Weights of a small transformer language model.
Training: a variant of Adam for these matrices, 189M tokens, 11518 steps.
Each number is 500 + 40 x the weight over its row's rms, rounded and kept within 0 to 999. Layers, rows and columns count from 0. Numbers have three digits each. The size before them is the row's rms in percent of the matrix's.

# up: layer 5 MLP up, 704x256, rms 0.0607, rows 120-154, columns 128-255
# down: layer 5 MLP down (transposed), 704x256, rms 0.0584, rows 120-154, columns 128-255
# gate: layer 5 MLP gate, 704x256, rms 0.0644, rows 121-155, columns 128-255
up120 097:529539476492450497509508507530573530485465483520498483492469498477471519463498486449484523516469462487413497537505427500501556534485474483470582488480449544472433536519525489513504437516496553581493506563586562538480514543507521424473466443507446492508499457522520495483526477519496485473548533473493503497499501513490517562485475474518447503472510508395572430534547523460484405526498
down120 099:534458516478534455419568539416549508478563463508492514457447475495576494522502476617502524491536482452472579540484473502455522474493466514415424527486472536433494467540467553570495468443472466516541459489485499438541443567466486516485514482463501459552485550464477563485479559538452527491450544535470520468479513564461435552480471501449435520418464492533454517581554494498487486448389
gate121 101:473496469459506522438521429569510531523533537533506496532508422561529517520531372476514410523406607478457525497451558503489521472499421465505544499512536548542476475551524453483534488473518456510572446538479512515480565508538463518487476479463494507443466520526571557568497490508502446473469548519548500500499518551496513550451515513427453424377455466532512455504510512506484463450619
up121 103:537416489535477471496536502496515505533445513523445516524449506500500589434512406532521443443522479463542531536517462502548533568521480472517537525407500481486527465539479568464516488516472589488505520478622464437524463471540494494401484531454453478533477461527473479609477507460519450421469524491482475579491515504510404530430521490443455498500463487448460526506488513435506461489470
down121 102:501539470507519500521515533475540493473543547459554466426535578548582491542526503508438517517534480472490512512560506454561501497496509418518463432486534466488510503539503489506513565472432542516456539587532442472483593494557506492580502519505526468493449468563545466515540466524502571577492461539540462433493573541487496540556501550484413503539560416492543505475508512504466486529484
gate122 103:505432538497553535492561491491527496514480480490445518545458548516493407497527495452378487509518599444505483471488502502505475459558564487571581492463534491471491494510482491518467501534511433525554491535481445532577487524532515507519467501480468526433525436532416499545515554454426565597606531580531470544533523498531457482461496485498482481458429438489517537560493515519534482454442
up122 108:464490481500457381456521514505516526481461491500472529522436518522488517507532453498451488502545534503482486434496493512480530443472575566482463468474432546522524513540401534492458381533473432526504499480513463492532556529529498526572456525531498506514494495560502538480543530473516483583446585540524483546473494492442452389495493553516501499420450499406505485468478515446499469472504
down122 105:447477450570530493484475523482510499485470474514419529500540493506496495285514512463522470491603483503547503485520507724443510452506507505512511535477425545454522532513489480516499452509535481483471520517528525467569485559515440509440503504494554432464495434505496454491483444515538572542514514535460496493488554492466516509500531467418522433469538469468482477425451474443499523457449
gate123 104:528536589432449518541468583496528524501585503466465530548470439472439433524493498503513445514477482479482437483460524463421554489489480560519452523515447567532523455515448527479540478501450452528498504478479499552559458479542476461532481485483531442501518510499551514555520498462403470484525500498512435524436433479477485508471500488514535445514522447501498545473567525469471443540540
up123 100:521518575448469515511419531443542497426563486558483436541526538497565535494502485541596545451462510542528536542503455496461480440519467448534579542460492549509527440516454521484518483464496487513511579521569485512498537478522477482504471494469577441463457538507535460516555443472515515428497529520445515523498503485577506496469544533510422469539495392395550483539504476571538446519486
down123 099:476496480488551485463516457539514472481508503516533489444487529583514493443513455507591522568468570507453494522526500539563370547480539486489482484485517517531560556414477549539493525553578514441534470533462528529529490466496499483469533515483419543531489481529466459566505419489530567560475524466497513497449499514467559551542434481527530572477521555467470477507469524554532456508492
gate124 094:524431446431492435517476594533487518528516456486484575509504526499473504436490538516491549510518563500491485580423539447508495448486499543585485515487511477514493461563490507441551466477455514417490423488509480434494465517499499514552521518433505439493495454508545465508495512531489452534542516511529493538523560491534544480498528558470456503477489492495457453432508546463525493458529
up124 092:469536521549545492554597470517515542444441560490483491504479532550540426546503459448524494493492466601500572476477538498562522510500494493498485524542493494421469543459555455465477546508518492526522589574581525544489533496494514546494518450493517461486490524521455549499451525554473494500463500536570416476495514531501441525521434472504500468496433461455502502469481498579475599487517
down124 095:487493466448473571486464462519515514495483529488474514521501520485482487695476499442549567451537432491489519483562503324514473496490529515512438478568548499495469502482478450578527471531542434473531502500554562498562494463488436567520437453529529518485533521531519424468542493435489427482515536591525497508485560428488482509545473486453463513527498454460498477540457509485521528488455
gate125 102:527457493492538507468560494586522467572460547531459499465589525459466479564543513496468457474487528559448550512491487470538533480498569481487551478490506479475522502522463504503509518529486469469540468528506500458474488494533487490475412508521514526534532462616561425482497470441464459532505506552589437518518523463439540528540449422456449516463463534470534543520429509549477529441490
up125 100:508438484519496542497472530481442498439590473406565532481481530462564454469507494531523498578539495531498439558501518487523498534546410501606449496521493571462494390568523432488507422529510463503493480472532516533510506519473491501536534476543539489503442488460566487546485510511503537429560448489483542507610549564512477540476501460564472532536515525468451548436465462483471498531464
down125 100:441461533497458507548545475445510518453505461476605517500518502523437558493524427513470604506435476470586448536481501462512491507570440475566490512507461531475465425506498522524396561521510463462405498558481520476528492502563558445487543447506523461495528505440422505524497532541509567527493534538464484466514606524450500461505499523516460517490517545496517500491565511483520502494498
gate126 104:409451499436381510491516479513509480505589560551536501485429560515537443509498495575538500506502535537512513538518542502479458435440555555559488434599549531483606500589545520434512511526495509462478466500539520520448501547459558573474528488487445482524503484495526469452602478467462524536496501554451486463580596466499506527496499514473485483569508549508483467564527449503464487517497
up126 101:453508500467520531516561476452503466488524495476514507443451514507515514472499457460470528490494582524500500382446477503460526482467503476514519408466509497522486487451544537519446481519400510513533466519491404544541512526482486476485466442470472535474371508454524504599554398522480450501524571442502477505551521447510474514492580556517486478551495459509533497517473485495526456478512
down126 103:402507499498546445469474500544606496587485493608439521525539539584552523458480470416443459470456459513542484506459523536512491447533501501488488562478500533563564499448575459456469499457463458505546594504488514542487486550528457483497546525488498515485413479477445449438486552555494545499476533505487464457428498512494492536521522489485468519488512518555496552466515491501479528506524
gate127 095:466470509455479581464504451518460509521459585492471538505458532498524469548555462523476499502538536482451487502442504508499464506481559500472552508530458465533513520552485498502541554447525527517560432535514562530514506523481581517444566525499524485493525535514640547519519542512465497506502497547507591534581518476548526490491513521470425511597511431458483471541575448524441516529532
up127 100:574562513477453492517519478554512483514524563474521485557466536432490472523483545453456501530479527507472496463580467445532491501439529489492410427528504481570480525448479451559443534460482465555433487512497515481461521572510559423526516515540503437519481476483457478511572439509505551513491461538554506429537506535494532419505512531455517531454502490402504548513524479521461582520489
down127 100:503441527481485451506549483569531452462514474447479443503526487530394533444464494526527473463501461495519417460501476597449456525510477482405510493547471520460492435484518518528469407497488511424486447544523460548436481560453583457467466552500505523537492466465540459516504488486528516440491497453426473488454514525472443481485498539499482515521521497511493491489454523500525503511471
gate128 113:534491495511512548523495503557477501426558467524409541534480534409481464488538502515508545481474506440446559507469507484465432450508447540456485492512482489499536473529451528560483541508418577540475514536514542525516524579504573592458511529467474490532523498541560480412569495435504464543524542563514493571567485526516442452499520545469537515517457473516486494508470478496504455498463
up128 107:487437521516462545461509538530478522548479518491468510440526493481498448508440475559593499484487360499428524519414550517488441469498537530463509527473506474494465460485466554479481542546450578442516512432498505494481520526533534610476525455539494508499516527486513475369530535481539475519500494485494461501498504504535550482473577505517511520538486533540439352508423501521506514502479
down128 104:484491494523485513441484439508480540489492540563508503518510534527487459336442519497536542512527507406575509437483491570490484532519499498528503495565513502498465521490516498461494466467495506480559461542534426514531530520543500522546447545512539542498502582442539579503414497559429542515537494520435453450529504506500479430505421521511439448476440541528529478520528460470592479601520
gate129 095:476516555514507518496475406554554509585439541469486492467472455494522494517563539502398471499590513525519461523572509464419504466427479484473551531603526511492544503535479500499500484502515469473580497521557490541503509472537492463449534516533498504582489446559469486536457563498472500582527455476516546524527542502552534433480536519508530550581494512566526483487445536509553482532502
up129 095:509526451458576460514491467564455440479512546485521542492514534454460517463523545467536527565518462458442492511497529511478505546575516532515513486486512463465462510515452474572456507558483508493520416574508454483482486498474486570517518440484491520473485532502498468546548487463421480563548540472492482515512458485590514438540476491517579539542505529538570484463445503489464507491566
down129 097:460502479503488500565392474443471471490518430490473447547591460495407490516480515508519467411543501459556472509494560453418429529434464549444473549387561479510437497473527545482469488499526512566522555531505573491467495480532489530477498553584509469474527452460471496473519440438593515545360501509512462580513506488460503485492494465437480531483513565485500526522507530451563466484518
gate130 094:489389497511536491570536483488605464540524592498513554517476491476567574530511477531428554584489488427486413514500496434542515517511510549519502563437556453449553455502510502621540471478536479556475469494509494525467432505470518487572466460516486502502533498526536492421545525440483517515573518499464527502517457510512515474518582516537400450524468541431531468427506464450519509470488
up130 097:514489553477527455448547493418524536483554482560433486521498559495466528496488507523504575512573466484437483490485545526478529536524536529470557503503549469486389508481506496485419556561553529541516533444490564465564513505568479506548448476458504475503514498478524509500487585523517515450484405500437511483562491495472517463488441542521545497532473507470525498501535533522494508481457
down130 097:471475424501535529483483485478439462526516470496533521500563490520523515593494500509448504517490486547450555580481469520611460530503514481485469495470413491498571475464519482548514480505470480476530515522473529538530456441459451444508542556485434522489517402493474498532518461483494568512485543536562521498524554469525480488540540426560472437500564522505541528476500524521449498609492
gate131 099:453507497437565431481458490506508488396504442520483494506501439529486482474438532470517541578518524481499495449561561506461489498552507610506485473516544504533529524479529520559473476460484495497510509465482462520483509563502560509559498481532623513505486506516544507463476576457565543503543491539553502458517459548494501498477495483421534498491423548479545515487459474528583434443503
up131 100:560515474504498450554471532501447524436505444513403462497437456502549547532550508467580516496540441520467439483508410478563583513457428503512532534427438419500496551491467527449485435537531471551546482540510483526563529503566547438513523509462559489442533448542492587517447523505513554505494532540397485497593493493533552487500479442535472548482533519464463490473511457502506477460502
down131 099:492531557482511556518504536549503485479517559480533498561463487525553422606461484504487514506495421466503486542601515451455524464485544473505484490550499430456534435544476520489543487485507534506539496511519437490556538570519493522447463491444577485523513582445530450532489549524504497487439527529427497487499493501489451459541528473482440456470447451537487478523494523540425475549464
gate132 103:444535517496531486546540464536536469516486521548588518591582504515513457505542471497485472528466521500502500463501576467430592518561528434548514507467486519459461461453467495529526497460468484500487448555443521524569494621483519516488545493531458443549552566543525452402550472547518490523532481513496522605491482426446519492559486518464519545498450534491472481509463472537529512559545
up132 098:554442392528490524524513495477481534486439542443474518548491509514515441525419560542463554463488502482536485526535565490463540511510475438514434540487559565519443563453441509487504553538503498526464463570498498517509478498523528504526539530499520508452503464479532569474588427490525470460503465504518606480545464472449477480538573493453486508511456510543522455444507479436489522592537
down132 100:537458546526530517449505459546542490544418509501501444516464478534473472550487574502435447478443539450538594561474478511474507537533456461575455522501561529515458498473584487496530590538545444504587479474529484477506470431440563442497550494486568538522417466467582522484478446519505461484467548505469551473560438488478433536526513466462529506539538535467583531501468462430471511534526
gate133 097:557472470482544552501459574468515501553525491523453624557436522577492451543483480544499583509490514475540553437522476476533468465477520506528510524449538493452490504450476506589505425503530518523498528522532558505541540475458546402531470521502427503500499465508570468503503460519515536495597525528497419452510508486511479502451488592564499483525525467550483565500538506532477431505486
up133 104:509454478468485503534501458450513458519518438544562446539538494513478459534488540509477622535491495492541499513656540482475471482489497405479449559516450507488515484474475478570453497458476467505517515510475546505520515434513486501499494523547537528509430417496460502522446548482526536500546537439442433497532436599527537514501511489594469512495494527467532479533527564553477514466488
down133 103:508511583537491539502536520490479508444464502491511516530500501458500534515471525370530499461399465469496503551504570585495491474464474531479431481485497537496462444483464447464454498512464552476443435482496485507560484500542486472489555493416487453527480476483519476511422507467512473487546551482474534503549459479460526420539488481520473489495534476524524430492541457472586484538594
gate134 100:478511502463506502486426473468473533545542478469521580442495506541445430524537508532525476548453567548480527472482481512509531478494542539509607469527420419494554472517582564559444548524466458430523481558544422529518525544448555467516475557437555517488555526483539506458512486504460507546585536491509446509490516485455529498497510540527444469528472470475553506534399569509506547517481
up134 096:506443460452500504491507490450530467461463500500433546504464506498424487541453558502459573501535479425482552487497503513507483487655512427490499517509564452458448506583489471476437482518549524502548475455439436505511495547437456488572463453456499589477448518421533498558519510457463509537487457513521428511444516446515485489550488501551581468536530518501561529493496484420522396482518
down134 098:540526541508507519418542519543495546474507528588457510496497443484519513440467506492497468582485519483501494597506496509461459594501454498586470556454621514522459579528436496462509456468507517602447410538526582471500495396443467455437506510463454562497503475541476540506495518523567519448490460501486562454478551493438441542449456457428527543437483482525498490501527470470575505453502
gate135 089:470510478410459467473436421443476518503519482489488572486528498509478518517521549535522543507492578504511498435445456426446479440482470557528495565486520459497469460497510514489571512507556528463468441489483475485572483521506433489427513555551451495483495505518467407516500496516519454506465547517495474525513509456494508496478507501554555556551443470479451544458450508500486502607466
up135 092:497500489496471459489546519505515490474559479482472558509526400527456507505551541491481550548517449500499511478453518480494495538529481435555489473495514512500390450459482463539453497537482504493512483446512526487508490392499522399537493475543505526506531508531510492513449593475498556444472542503490471545522541466538555452492452520527579467454523572494478564426492558450563529593528
down135 094:530586551565485474480464510541435507488479541498484409501437472491498518385462469481492532470406482454466448534513541606558585461507491505503448462485477487507512492455464451559533495490378485548515486450569466502533506396482553498511564479432496411496490536480441479508480523437506561522541539476484529459552510538493581516448472506473488475553446445493526480530572563502522462491509
gate136 101:471458501478459530575558516502486523622537517432499532545500538511456496503557429421538510531456440486481460470536568480534491476484544535510478485501438598593587529549450522460509477482519497428578497556575500514519560491503541469511553590469499473550539500511519551564518499461459436519512534503455417497532532482515463577476515535504433479590493522516496476486434505487499575559492
up136 101:449496450539487498544449514508470515514495442550490519425439460496476516501506486555525522549485441508537498419533519481552458524539493522452480500547510571572522495517561479463563455479479457487548506474508486489542579482496532519511497509519517476583532518445492493583519476505491508491513453515447511418497526510545418545528539413494469467535548576541531520511484480468547474477511
down136 099:497547434492563528454463412546500493448513540501443533455440452458494552474520522525595492509571549441515536534484512582503475580489550601525457451475554488523525509534547526537482510520470517514467523494533538533537512521511501509433424474437465523559486491513476506473484512478519507459429474500502534502529511510480552499487541517520496513499550446491523444471543403484492519498458
gate137 103:511494541463460515467449543474517502473585404442484489505529479518551467484498499565495489520491535493505458514501521438530505458501556476477488491494472551469561515494454522537464383488480501434507498487517516507546438467547568485477441466458415434484487513527548481464485438416460526531556482552493522575465462454530527582482593515441521464561482406513483475504500465477394442489520
up137 104:544541436497476442535481475501416520469539458508529453462481556554499371528586532517466508445493432492498552536476461549494496519516552478534545520480491469492494466491548443586563546548518458560489471491511517534508479462510500548414534573503571571548501469511438551456519502467536509527426597530556507532564471519526489526496468470430500507493538466611453552495494521572489476555523
down137 104:464479513490503435443512542447519446517538475496486423501573564421477534547514480525454420510524535493485513532526505416556517516482487476513477442398411516452531491557460462536527428534513503530508492463533508539498487492446448503509512478538456459416520481505519547504519491487530548511546513644425473598480478530506431484488468462517505489505481435423560416536562503550476438475517
gate138 092:547502441457518514431536429512465456556502554493511503475490526540508537521483539487432479525429480459443469541527569466471486449424502490507539445539608506540489531540495492558500478492494529462501518488522457493531480554518573550524444452472497552566559490498556469479512504533549514619473547513541402469483500569533447474536551505565520530508481492393470516484433462511478528503519
up138 099:481470493514526528468458483475558515531538412456458486526516514480520519472417521501542524551542459478456494517468435477511525508511490538522511564478472440503443549532518468485499471472620595505511491520490452437484453467483442453530466575531568582533475531513467516465527566484508517496478513489486560494485494487541577435502424500503502476515560504454528508438518525537565433521462
down138 100:446531482472495475504519504506478448534495520512503488546435514369445523591544590572509390534501510550570474496439506401550518488535470496549524507542468502414452534517571530488453472511501489391552392517535534479564482458479492594548509510538505505473493569487512539534541419473548530525425499504503540498533543454502524495517452497518511484454520515441488553578504480449503460498481
gate139 099:477491554451504452478418566501481405523512467496470524482541490548483496481521500464519471549445513409441440558500517455460472508563448540471556588510514452502551481516491554513518453548545517448509537454521540493473520475535512494477456557452555526546556509539552483495586516491537594585471502525489479581557506501487506517449445510486451497464504508494529527505479524488485490510489
up139 101:532502522502573423501484522553489560501565561539511605534457468464496491481449467549558513453499492500477460490498554497605560449460462543524571562475550501527478528537558587500484511467505596511466533563432571507555551502570499525481467512529514470443554570530477560429551597526516462479461533538437513480583483487468566526476511597507499494504503513467486437499488497529510508565446
down139 100:545543502520465509479487549521485451490459571502423493416509490445467538517518550460464528488511509479521427502578511551533545497512447466546547497520511517437516478488524479445493462514447536445453537485534589515482521524513476574500472591524514414514475480457589514460577518571481565605570487479575483499501423558486530501515477482472475458507500512501484457441493544496507482514499
gate140 098:444438574470533545529517437508450448508476514540457547470579467509454515525427527488490469474465510515445510441501511454547549486562528470536477526505539502508531421517472485559550513415447528530390458551577503483530486468509505566538503572510498420485544511505525495519488507565432556526515478500484537522530490502533469444561534434501522525503468474617455503502477444440515519447540
up140 101:488518516501446432520431532485463487503539576501512502486436541542544492465503447491534520549519526518518493526479519492577482547558558478443463498455543504438497470504474527571537538512502428523464546450530509562527493552521540566501492476539504426483493509448575497437507457506500459521489543559547525529508457482544447464466510540515543466574520565544469462426534557491515462422538
down140 100:474499498566389528491507432516533544526448532476482539517481500500438469500493539493506526522510576482485517458447506585499536495541534437507512433558468512458501478441421507419522481443481467506475496507531470488559477453556440551528517525500598509504529506491505508433493503580511468451466489486436550492529515445544463465517538611528512506506488469509432552428585482554442517502466
gate141 103:468513527470481458510454464496526510444522468577458501482602485482521452506496401473542479513461545408528537505498487439516451524468500591489466508488512492492502469523459495468562486455523486534527494474477522455579582535541464403607460528508517490533495498518545453494584457515492445502510488497518591591472514546523505436442539500468497539507525536496522487505496492515537463473516
up141 100:566516470526510470431527509529515514504523502501538504497475559578455434487525440508473588550506513496548499553503537522471508501494461440467457462540506532505461555476510445521521557504526524566514485461501521413438569600464434526504541461539482527507431568478540476421492451541552525522493546502560492538479491548574462542522519504514540510522489517541524449501575494526481536500488
down141 101:536513514488546519539516514441477447512477544534484487510433505412509493613521533470466491525579499526592405467423511430472542473569501478560531482470507524503546395510446509477488539493439439465461530535542508438552529515465452505507512555532463417499487547547469485473538502439529506576516475605579482495510458531506513581532618455513464502460562488458601471574522503466466478486495
gate142 093:455491528483483466446499479545560480570431571495447547534436504514522498517489571493521460516510477588541496507490532502470534486444515527490537540526528558419486461519471567527472430517452516506544487466547550485498545493530491505514554505484480562468449477456526484497482500521510481530548547458442499472539475527405521490517542496461540533613465440516522529471508566471512456463522
up142 101:433603445457481525478545514466521474484449518531473454487522449488533439523505568560486443480487486492511485493510506496442525512527563501475493488544475560465543520517473448552509447530363545526395480455497529513528506520478564521516484576531513525503520531469520501513494535525542517566506541489601508501492486543432485446497512465448500413510469453436525521537537563562458438524515
down142 098:507537499561520510554489538476480542514437500437483408488454537477450446573520472457542478497442494584379502479495456368543499453472500496491474504518500472433485548558495490534519443505490452514509516506488504487539537485490530452463521481496556498517506427472503463507514502496481435551505521502617465467489521504565509519510516577453456532581497535549465484500443553441475503604461
gate143 096:439504542452475550483501566515463484504481544511429417434446509513517539506510582483504498480545406519484497518577507505504541481437509554608520497540465472495547488565506530562500470481479505426453463475530479542487544506518513544553506529455476595479560449500496552438511511468461482485497520482498525501529443477529467444497589574481504526531428489472556418493515426509466459460441
up143 098:572518527536484512566494516505536444481493462430502555549536515559545522488451416497525476506476455492495533504480507539459463501512523526497431554466564556541533527574466445539486480487511549479443490531537546495427470463525497456433419548484516488470501467427521472445540537465500496467399458488522483517459477513504499455519497517465440546445471425510500500485461512459400553524464
down143 099:501444534515503503504542487552332552470482480526465492578452490504478510450471542506536499477452533475439515531517480554494522584450475434537465535493464540446439600437474474427439503442501497455610443496561573533470515511559488492458479478488536505466442519527472503507460521551512528518512487473512501453523528505461528486590457486511525513504490590539449463487448491489579544491446
gate144 098:504498528513486539481475559502534466419497546555501514573500471477491508527594487503561568554390484578489437539451484468448477541412507534445514462485477530501504536494527526476553569490521485476522488507469504467521523502533483463501512477482491497456505529540532459470484544569534533548497496473505550469513550503530567556470552565476475485556552487490464551516506519537522505528496
up144 100:564516482474530411499500494501572455528467531491589535469499547474559522479545505484525528520553519506531498410443533476593590577519478506450453510588541472507499506531517503535544539520427541524531556469635538529478472545517435512502476490495577508509451467471490423463480502543476475467548505543539516455490537530517576480503451564495523493529563497498526471471540560558488535535576
down144 098:498470560444442432481520503530469469429445437529464565458518530521558499480513456533469566498518561493505452500489503507540448471475504529533474496554569539551517555570461535481481442493467557438608508500469516503509457472519526516566538497470529562514463456528443503509530542520533583461437515458531478563402547510614415462474453506397542485496465532491502505497501549568581517457439
gate145 087:541435517429487459510434510578536485488472507468543500485481504422506483548477540573534517510541461510474476524513490492453488574541544514446508522542445596443519536580514499533557535544487497544526499474525461511500485550465494572515534431501545435473548465560510501525522438457542521455495571519464530528470423461503495516502470498472565562498443528436510450440469524455419492509508
up145 101:498478481491476520516572504477449496546502453501456438438491455521496442479529514498444463497512481488529412482498487443502463482481464394572403463447492482514510591535498533500560457568483473487476478426500421505474553499497493505517484490436476481480514460494477467483483485528591545533592573513530461484463473499507468477512445509488480487493436549496447485432573556591576515520517
down145 100:523480493438480499513529500466479588534461540463486544526517510432437527535472499468513579549535471544502518432467501505500516560445567549549492499513603501473451509467388479484538546517546487559481523486540449477531493503475482481556504474551528476514541522553494481433450506507461505524419495457538456502482533496548488510503500506524504524414518488534491540538523425530513528479447
gate146 100:468494500497512449476550429403511502460487515478521527567444561507505455441531568494462470454496587502528503420455530478520512498479519526487447537500523427521489541520532497538517467513496513471535553466529543454468416516508510442536498558539522493486529488510453474548555609547437467486505497580548533447509478510491531527542484521498554527505485531416506466495484523491498488524533
up146 099:520458478518488605463503519534414485526523492548453465419468471467473504482494488529493443557522461507542477497491507491439523454519522505539578489569543496452529478518463493549530525491511518491427433484546515491560505520532501420500458472467458516554554452451567478451474505461465557473457486489519523530498518460483489446514559438511427460460454484550479528508501459423580511485477
down146 097:448521537455582622491424543527529519539570590508427435528518436468507495606402534471504464577525479496507510476516479490474570498522461515579498481509553521460419511480522428529488546484555391488491464538552569428601498503541475405494507505510460535488553524540519502441518551494464513535573472495516537483529485447462429446525503497530554527479477464579448560511485455474532456503503
gate147 102:441533464487567475434468468514539468500523521460438584485502423546541425513484510405428454494467531502361545510461508472564579560512453503400458491555553474435548523558490439541473516479494450481503522486549518562511503435473499463451511513501480492438518531485510478539509537510522457471506530589538543503465544499520492474493520486474536468443497500489519492471470504484536496437466
up147 108:503547501463486528406471530546458523509493505527431532508568492559479487514421479519516475561465475486498532488432572501429511506583498469531516511548523519510532511501573538514465556535510524418509562517487522514505459515495446497459481450552583504491572489561493497506502531570478524511510484473474500510448478464502445498602433534492470463473487506477561488454495526510474473484531
down147 105:502465588518474498457450471553481533515496506563468494513528502476492447388556496531452442516508545531501606491466470571409557469476490511518512497495486545549551506520478497480538498561578481469492560472426464411499527522518417475456507517529496457559510488579507508547509513504465492468484450493537454467438439507504450497455516487441484562528536484472456491506561455539494525459489
gate148 102:410435450467537561498548497478510420410538512490400530535503503538476524495515511483482473498495546439491476485531473493534562491423517502468495540495525486507496464412509534498436471531571482534524548538492493438478419534498490466484447452439470530564522455497548485545477489495492485470514458494498531535574466435472521399504483489476481520464501502480520503513494527500526482482495
up148 098:549424494436510519530513583475485442457519428458529504539482464449485543526501526498535517505504429491465531590491466534485519523514536510532555492499535547512484418477402494497516492453565485549550536516461473544511469476491489477526518493519520480518481458528497455441554495441495570454495505465402528498471525453460570429402492514558475448427488470463565516434470502537475498528528
down148 099:598492588538492544524457511524486569477474445501490456496468411538449508433543464522450521516486486510439475538512526587471500515425484562469451498483447507512500569488483491572531507508460523507569557440464534546513509505463485519517454516509540468503499534446554542554460471544494416403463462458505539465548533426456527420437456492396524478511409495506480477538448551446532545575467
gate149 105:480491484520515486530415540490466496543577451492450558501554428527442512494500480400553524485525441466537493477449444432477510468484470513448486561483529481441475500450420481457530488578544576490502486509501455476545454471502421505518461561518435470433572483551531445495497480464503509543541593522496471547545471457463505496525489510440573519496573516521521560523496470484529489504576
up149 108:482526418511478506522522498526425545514564440424579469527548499518542504505556539503456556527530523465526505500489466458511442543540484516553497491482561558520467504518535444486465503596507459559489556523514509462469563452483481453499462467452421486513526479500517467480522531485533529480487504536549467515601474497497499566487585520499559586463565472527524469519439522473521520529564
down149 107:496473462538481560501498444493515498528511445510525454478591527520475465372489429491464488535523475477477471515489461316455487471448479462550527492579473434515499503506488442536495474540508473479461445570549506516528623532482476551467518524495461469511435498524548548501484544456471454537553474543506434511468501453531552543488492519527565561528541495464515481524492457503448482506480
gate150 108:449457534447540552574463486496428480512504457505485537462420483489484442512584508494450462575528551516530465450490513469495549516537477519508427484572539602476494515387463488545495473575482472484471542553510517438454542533512475498484475440514417491542552521532501495538470485563526548480549473481537419515518533493447486491532529510516608556498436449522440545517515570575577494493537
up150 108:526545434523508502481532550527522514492537513505522500479537481499480523481451510513472469488496562457537448523575509461570528532501551520525478552448459445605545531521578479522502543491459597561450527497484467441436547534535542513506494544596463518519462443474452465563516518481482499547448506531511535525544473530529617543516469525543489528512441567454535453502517501488513516462542
down150 107:545464566472564531479506453481509476497511492488547506480462554559542463489521519478540518493465493530531491521545468535532521491478516520527501440506550541590462534512457466518482438472560532484549510424495450439525480459536477472521498540494437544469497479594512575479529472530464583486513605451507515519466441498587584451431512513500512567540573532532493545570505503479492543488565
gate151 099:480474439516488512490479516435461455544542457545486504493452451533443486474480572498543475540528410529514517489529518477478526524545505477549506558527425452465530458492506513475544494529503503450515499511539468427482454530524530430532451524483451485522531452519533522495454569529574614553507563519501443482551476447517501537483509429422413445554434543482434530438500529486553463490516
up151 098:534482468507540526517462561536476480556557512474543470449447534518517506466497527550484523457532505478433504498485553532519511473484506525567464481535540504552549450564535522511530465502510462458564554532525492496469546538466562485467493522499554542444434444480502467509535586501541492460461508494469477474550490551559487480445569520492496518427528505474511427423525503499606477464496
down151 100:475553486448437425568508448452497460426536432485484542498523554440488465520454511519524492563523537459511488496502488537539557527503535530532481581450543505479572480480532518523557425500519492516497549520446462425495456509510563546472467484447465539507541474470466525516358451498557532492483576473478418558452494478506462481513482523552479442422577472518505470507534477535504522435466
gate152 113:473578541466523455505477484500516488495522544455548527489558452552520499523454478472555507488529535519482532490449523448472525476464488557554514555504427507472540457500457479495538490464576468466550543528530467481454523536483486408539512505514476466458557549506467515508519439519498478520530503465462506475487525502512523516487502461446470474560465466493515576550559564453533454523490
up152 106:491511532491478497503571546456414536462527477477510453512473543443458519531447552477453436480463532453499471590540524509461475432469448574552518526541527530493540588512463521454523538495551543483526475443549523467533512532495514541526498536546471557504484441544525515573489479606532483530535495481509501496571516530550493549528427497510511479504454489452557467492568471422528426526523
down152 106:505461474485487534494524490525496430443504500460476490439509482517436511602535528479507548481470525491441576604512539456544544564471539426528545492522449475453468448460534444498442494481476478471539561519426534564530537464555418497508569509428518478417528519447499470452491535515482457437534465565519559489459499496454517458562598457538518462509536509507493486495494493445512440518488
gate153 088:513417602457535500467497449516529541539502459424397530515534519499485461511517538464500490470492490499458538465518498492480477435462517528496565514502605447539460492529511515510514432487497472486541476493446540510508503498511546526521463500403529515483543438596494529540480523525476540499469525406477561555513518448461494534525473474558506499406512494525477448485525485529521451462512
up153 097:451582542498446464559485544528499496493537442477538417497519480520516488513492477542456498545482459467522622452445527467453488530577501512516496444471492546451547478514528363466495517511460440522435406475485500513469570535424457497468545447537483501515534551509514489513500477494529465521579527497574473540414560456505548492451499458484562426548446470508531495484487519520452452537517
down153 094:488429479492464504577426431492516561490411422537457452529493499548538507619462544414493454425515440500533501475511541325490512495492490499485521533476608379498474514502434482507563440537516519510549528520464478462586520546489548519522522514507488441524498478501548495482461539444502517494483540499578481554519567545570527532493556539592515503469557513494456483525421480483479576465440
gate154 100:513456529438511513558482496473511501521520522441504540498593533607473424500500540518513460486546515530498476400415496491461516468476561557511462482543487455570508502514511540455571480500468577491557499539527480446570459504504538548452420502506611534481516509531530479518492548483436556563527477513515511584526489520450493472511548498447442432515555461498521464508590460464422490542504
up154 106:521507507523520503549503554542438498543437506506510485528493542556494458499487522544474520503470554499430510458425540537500490559542456507494550536509528511563500449541468524483521536489469502541544473543430459478552458564466524527402516508554445421468469550561471516446481499457496457504484544503497473514538498521556538547511544455548507482453509549527482497453458506491491503514528
down154 105:563504484599508497469528512539500525531505533552496555529546573523491448312492487493501491533491463443479482434475492576451494484464493528521532549497468432355520498538504552485491511541472515476475532508490446436540493496514493472488477530550543483491523481505577425460537580530494452528440575436459463497450450515507490493511471576475430465466544549476525501512521521517469536449442
gate155 098:498478511492525554445525405556523485516513501447464519520523559458498500538510437484545468510470460524474533466477408448506530518497555516405528518450443502460433554501509458551598567445499556546540568535493587488524537494565485543501523555482476521474521490491542428452550555564516475467473488530556530534524458496457508554508500505476475537457484467470604430438480524514473541533396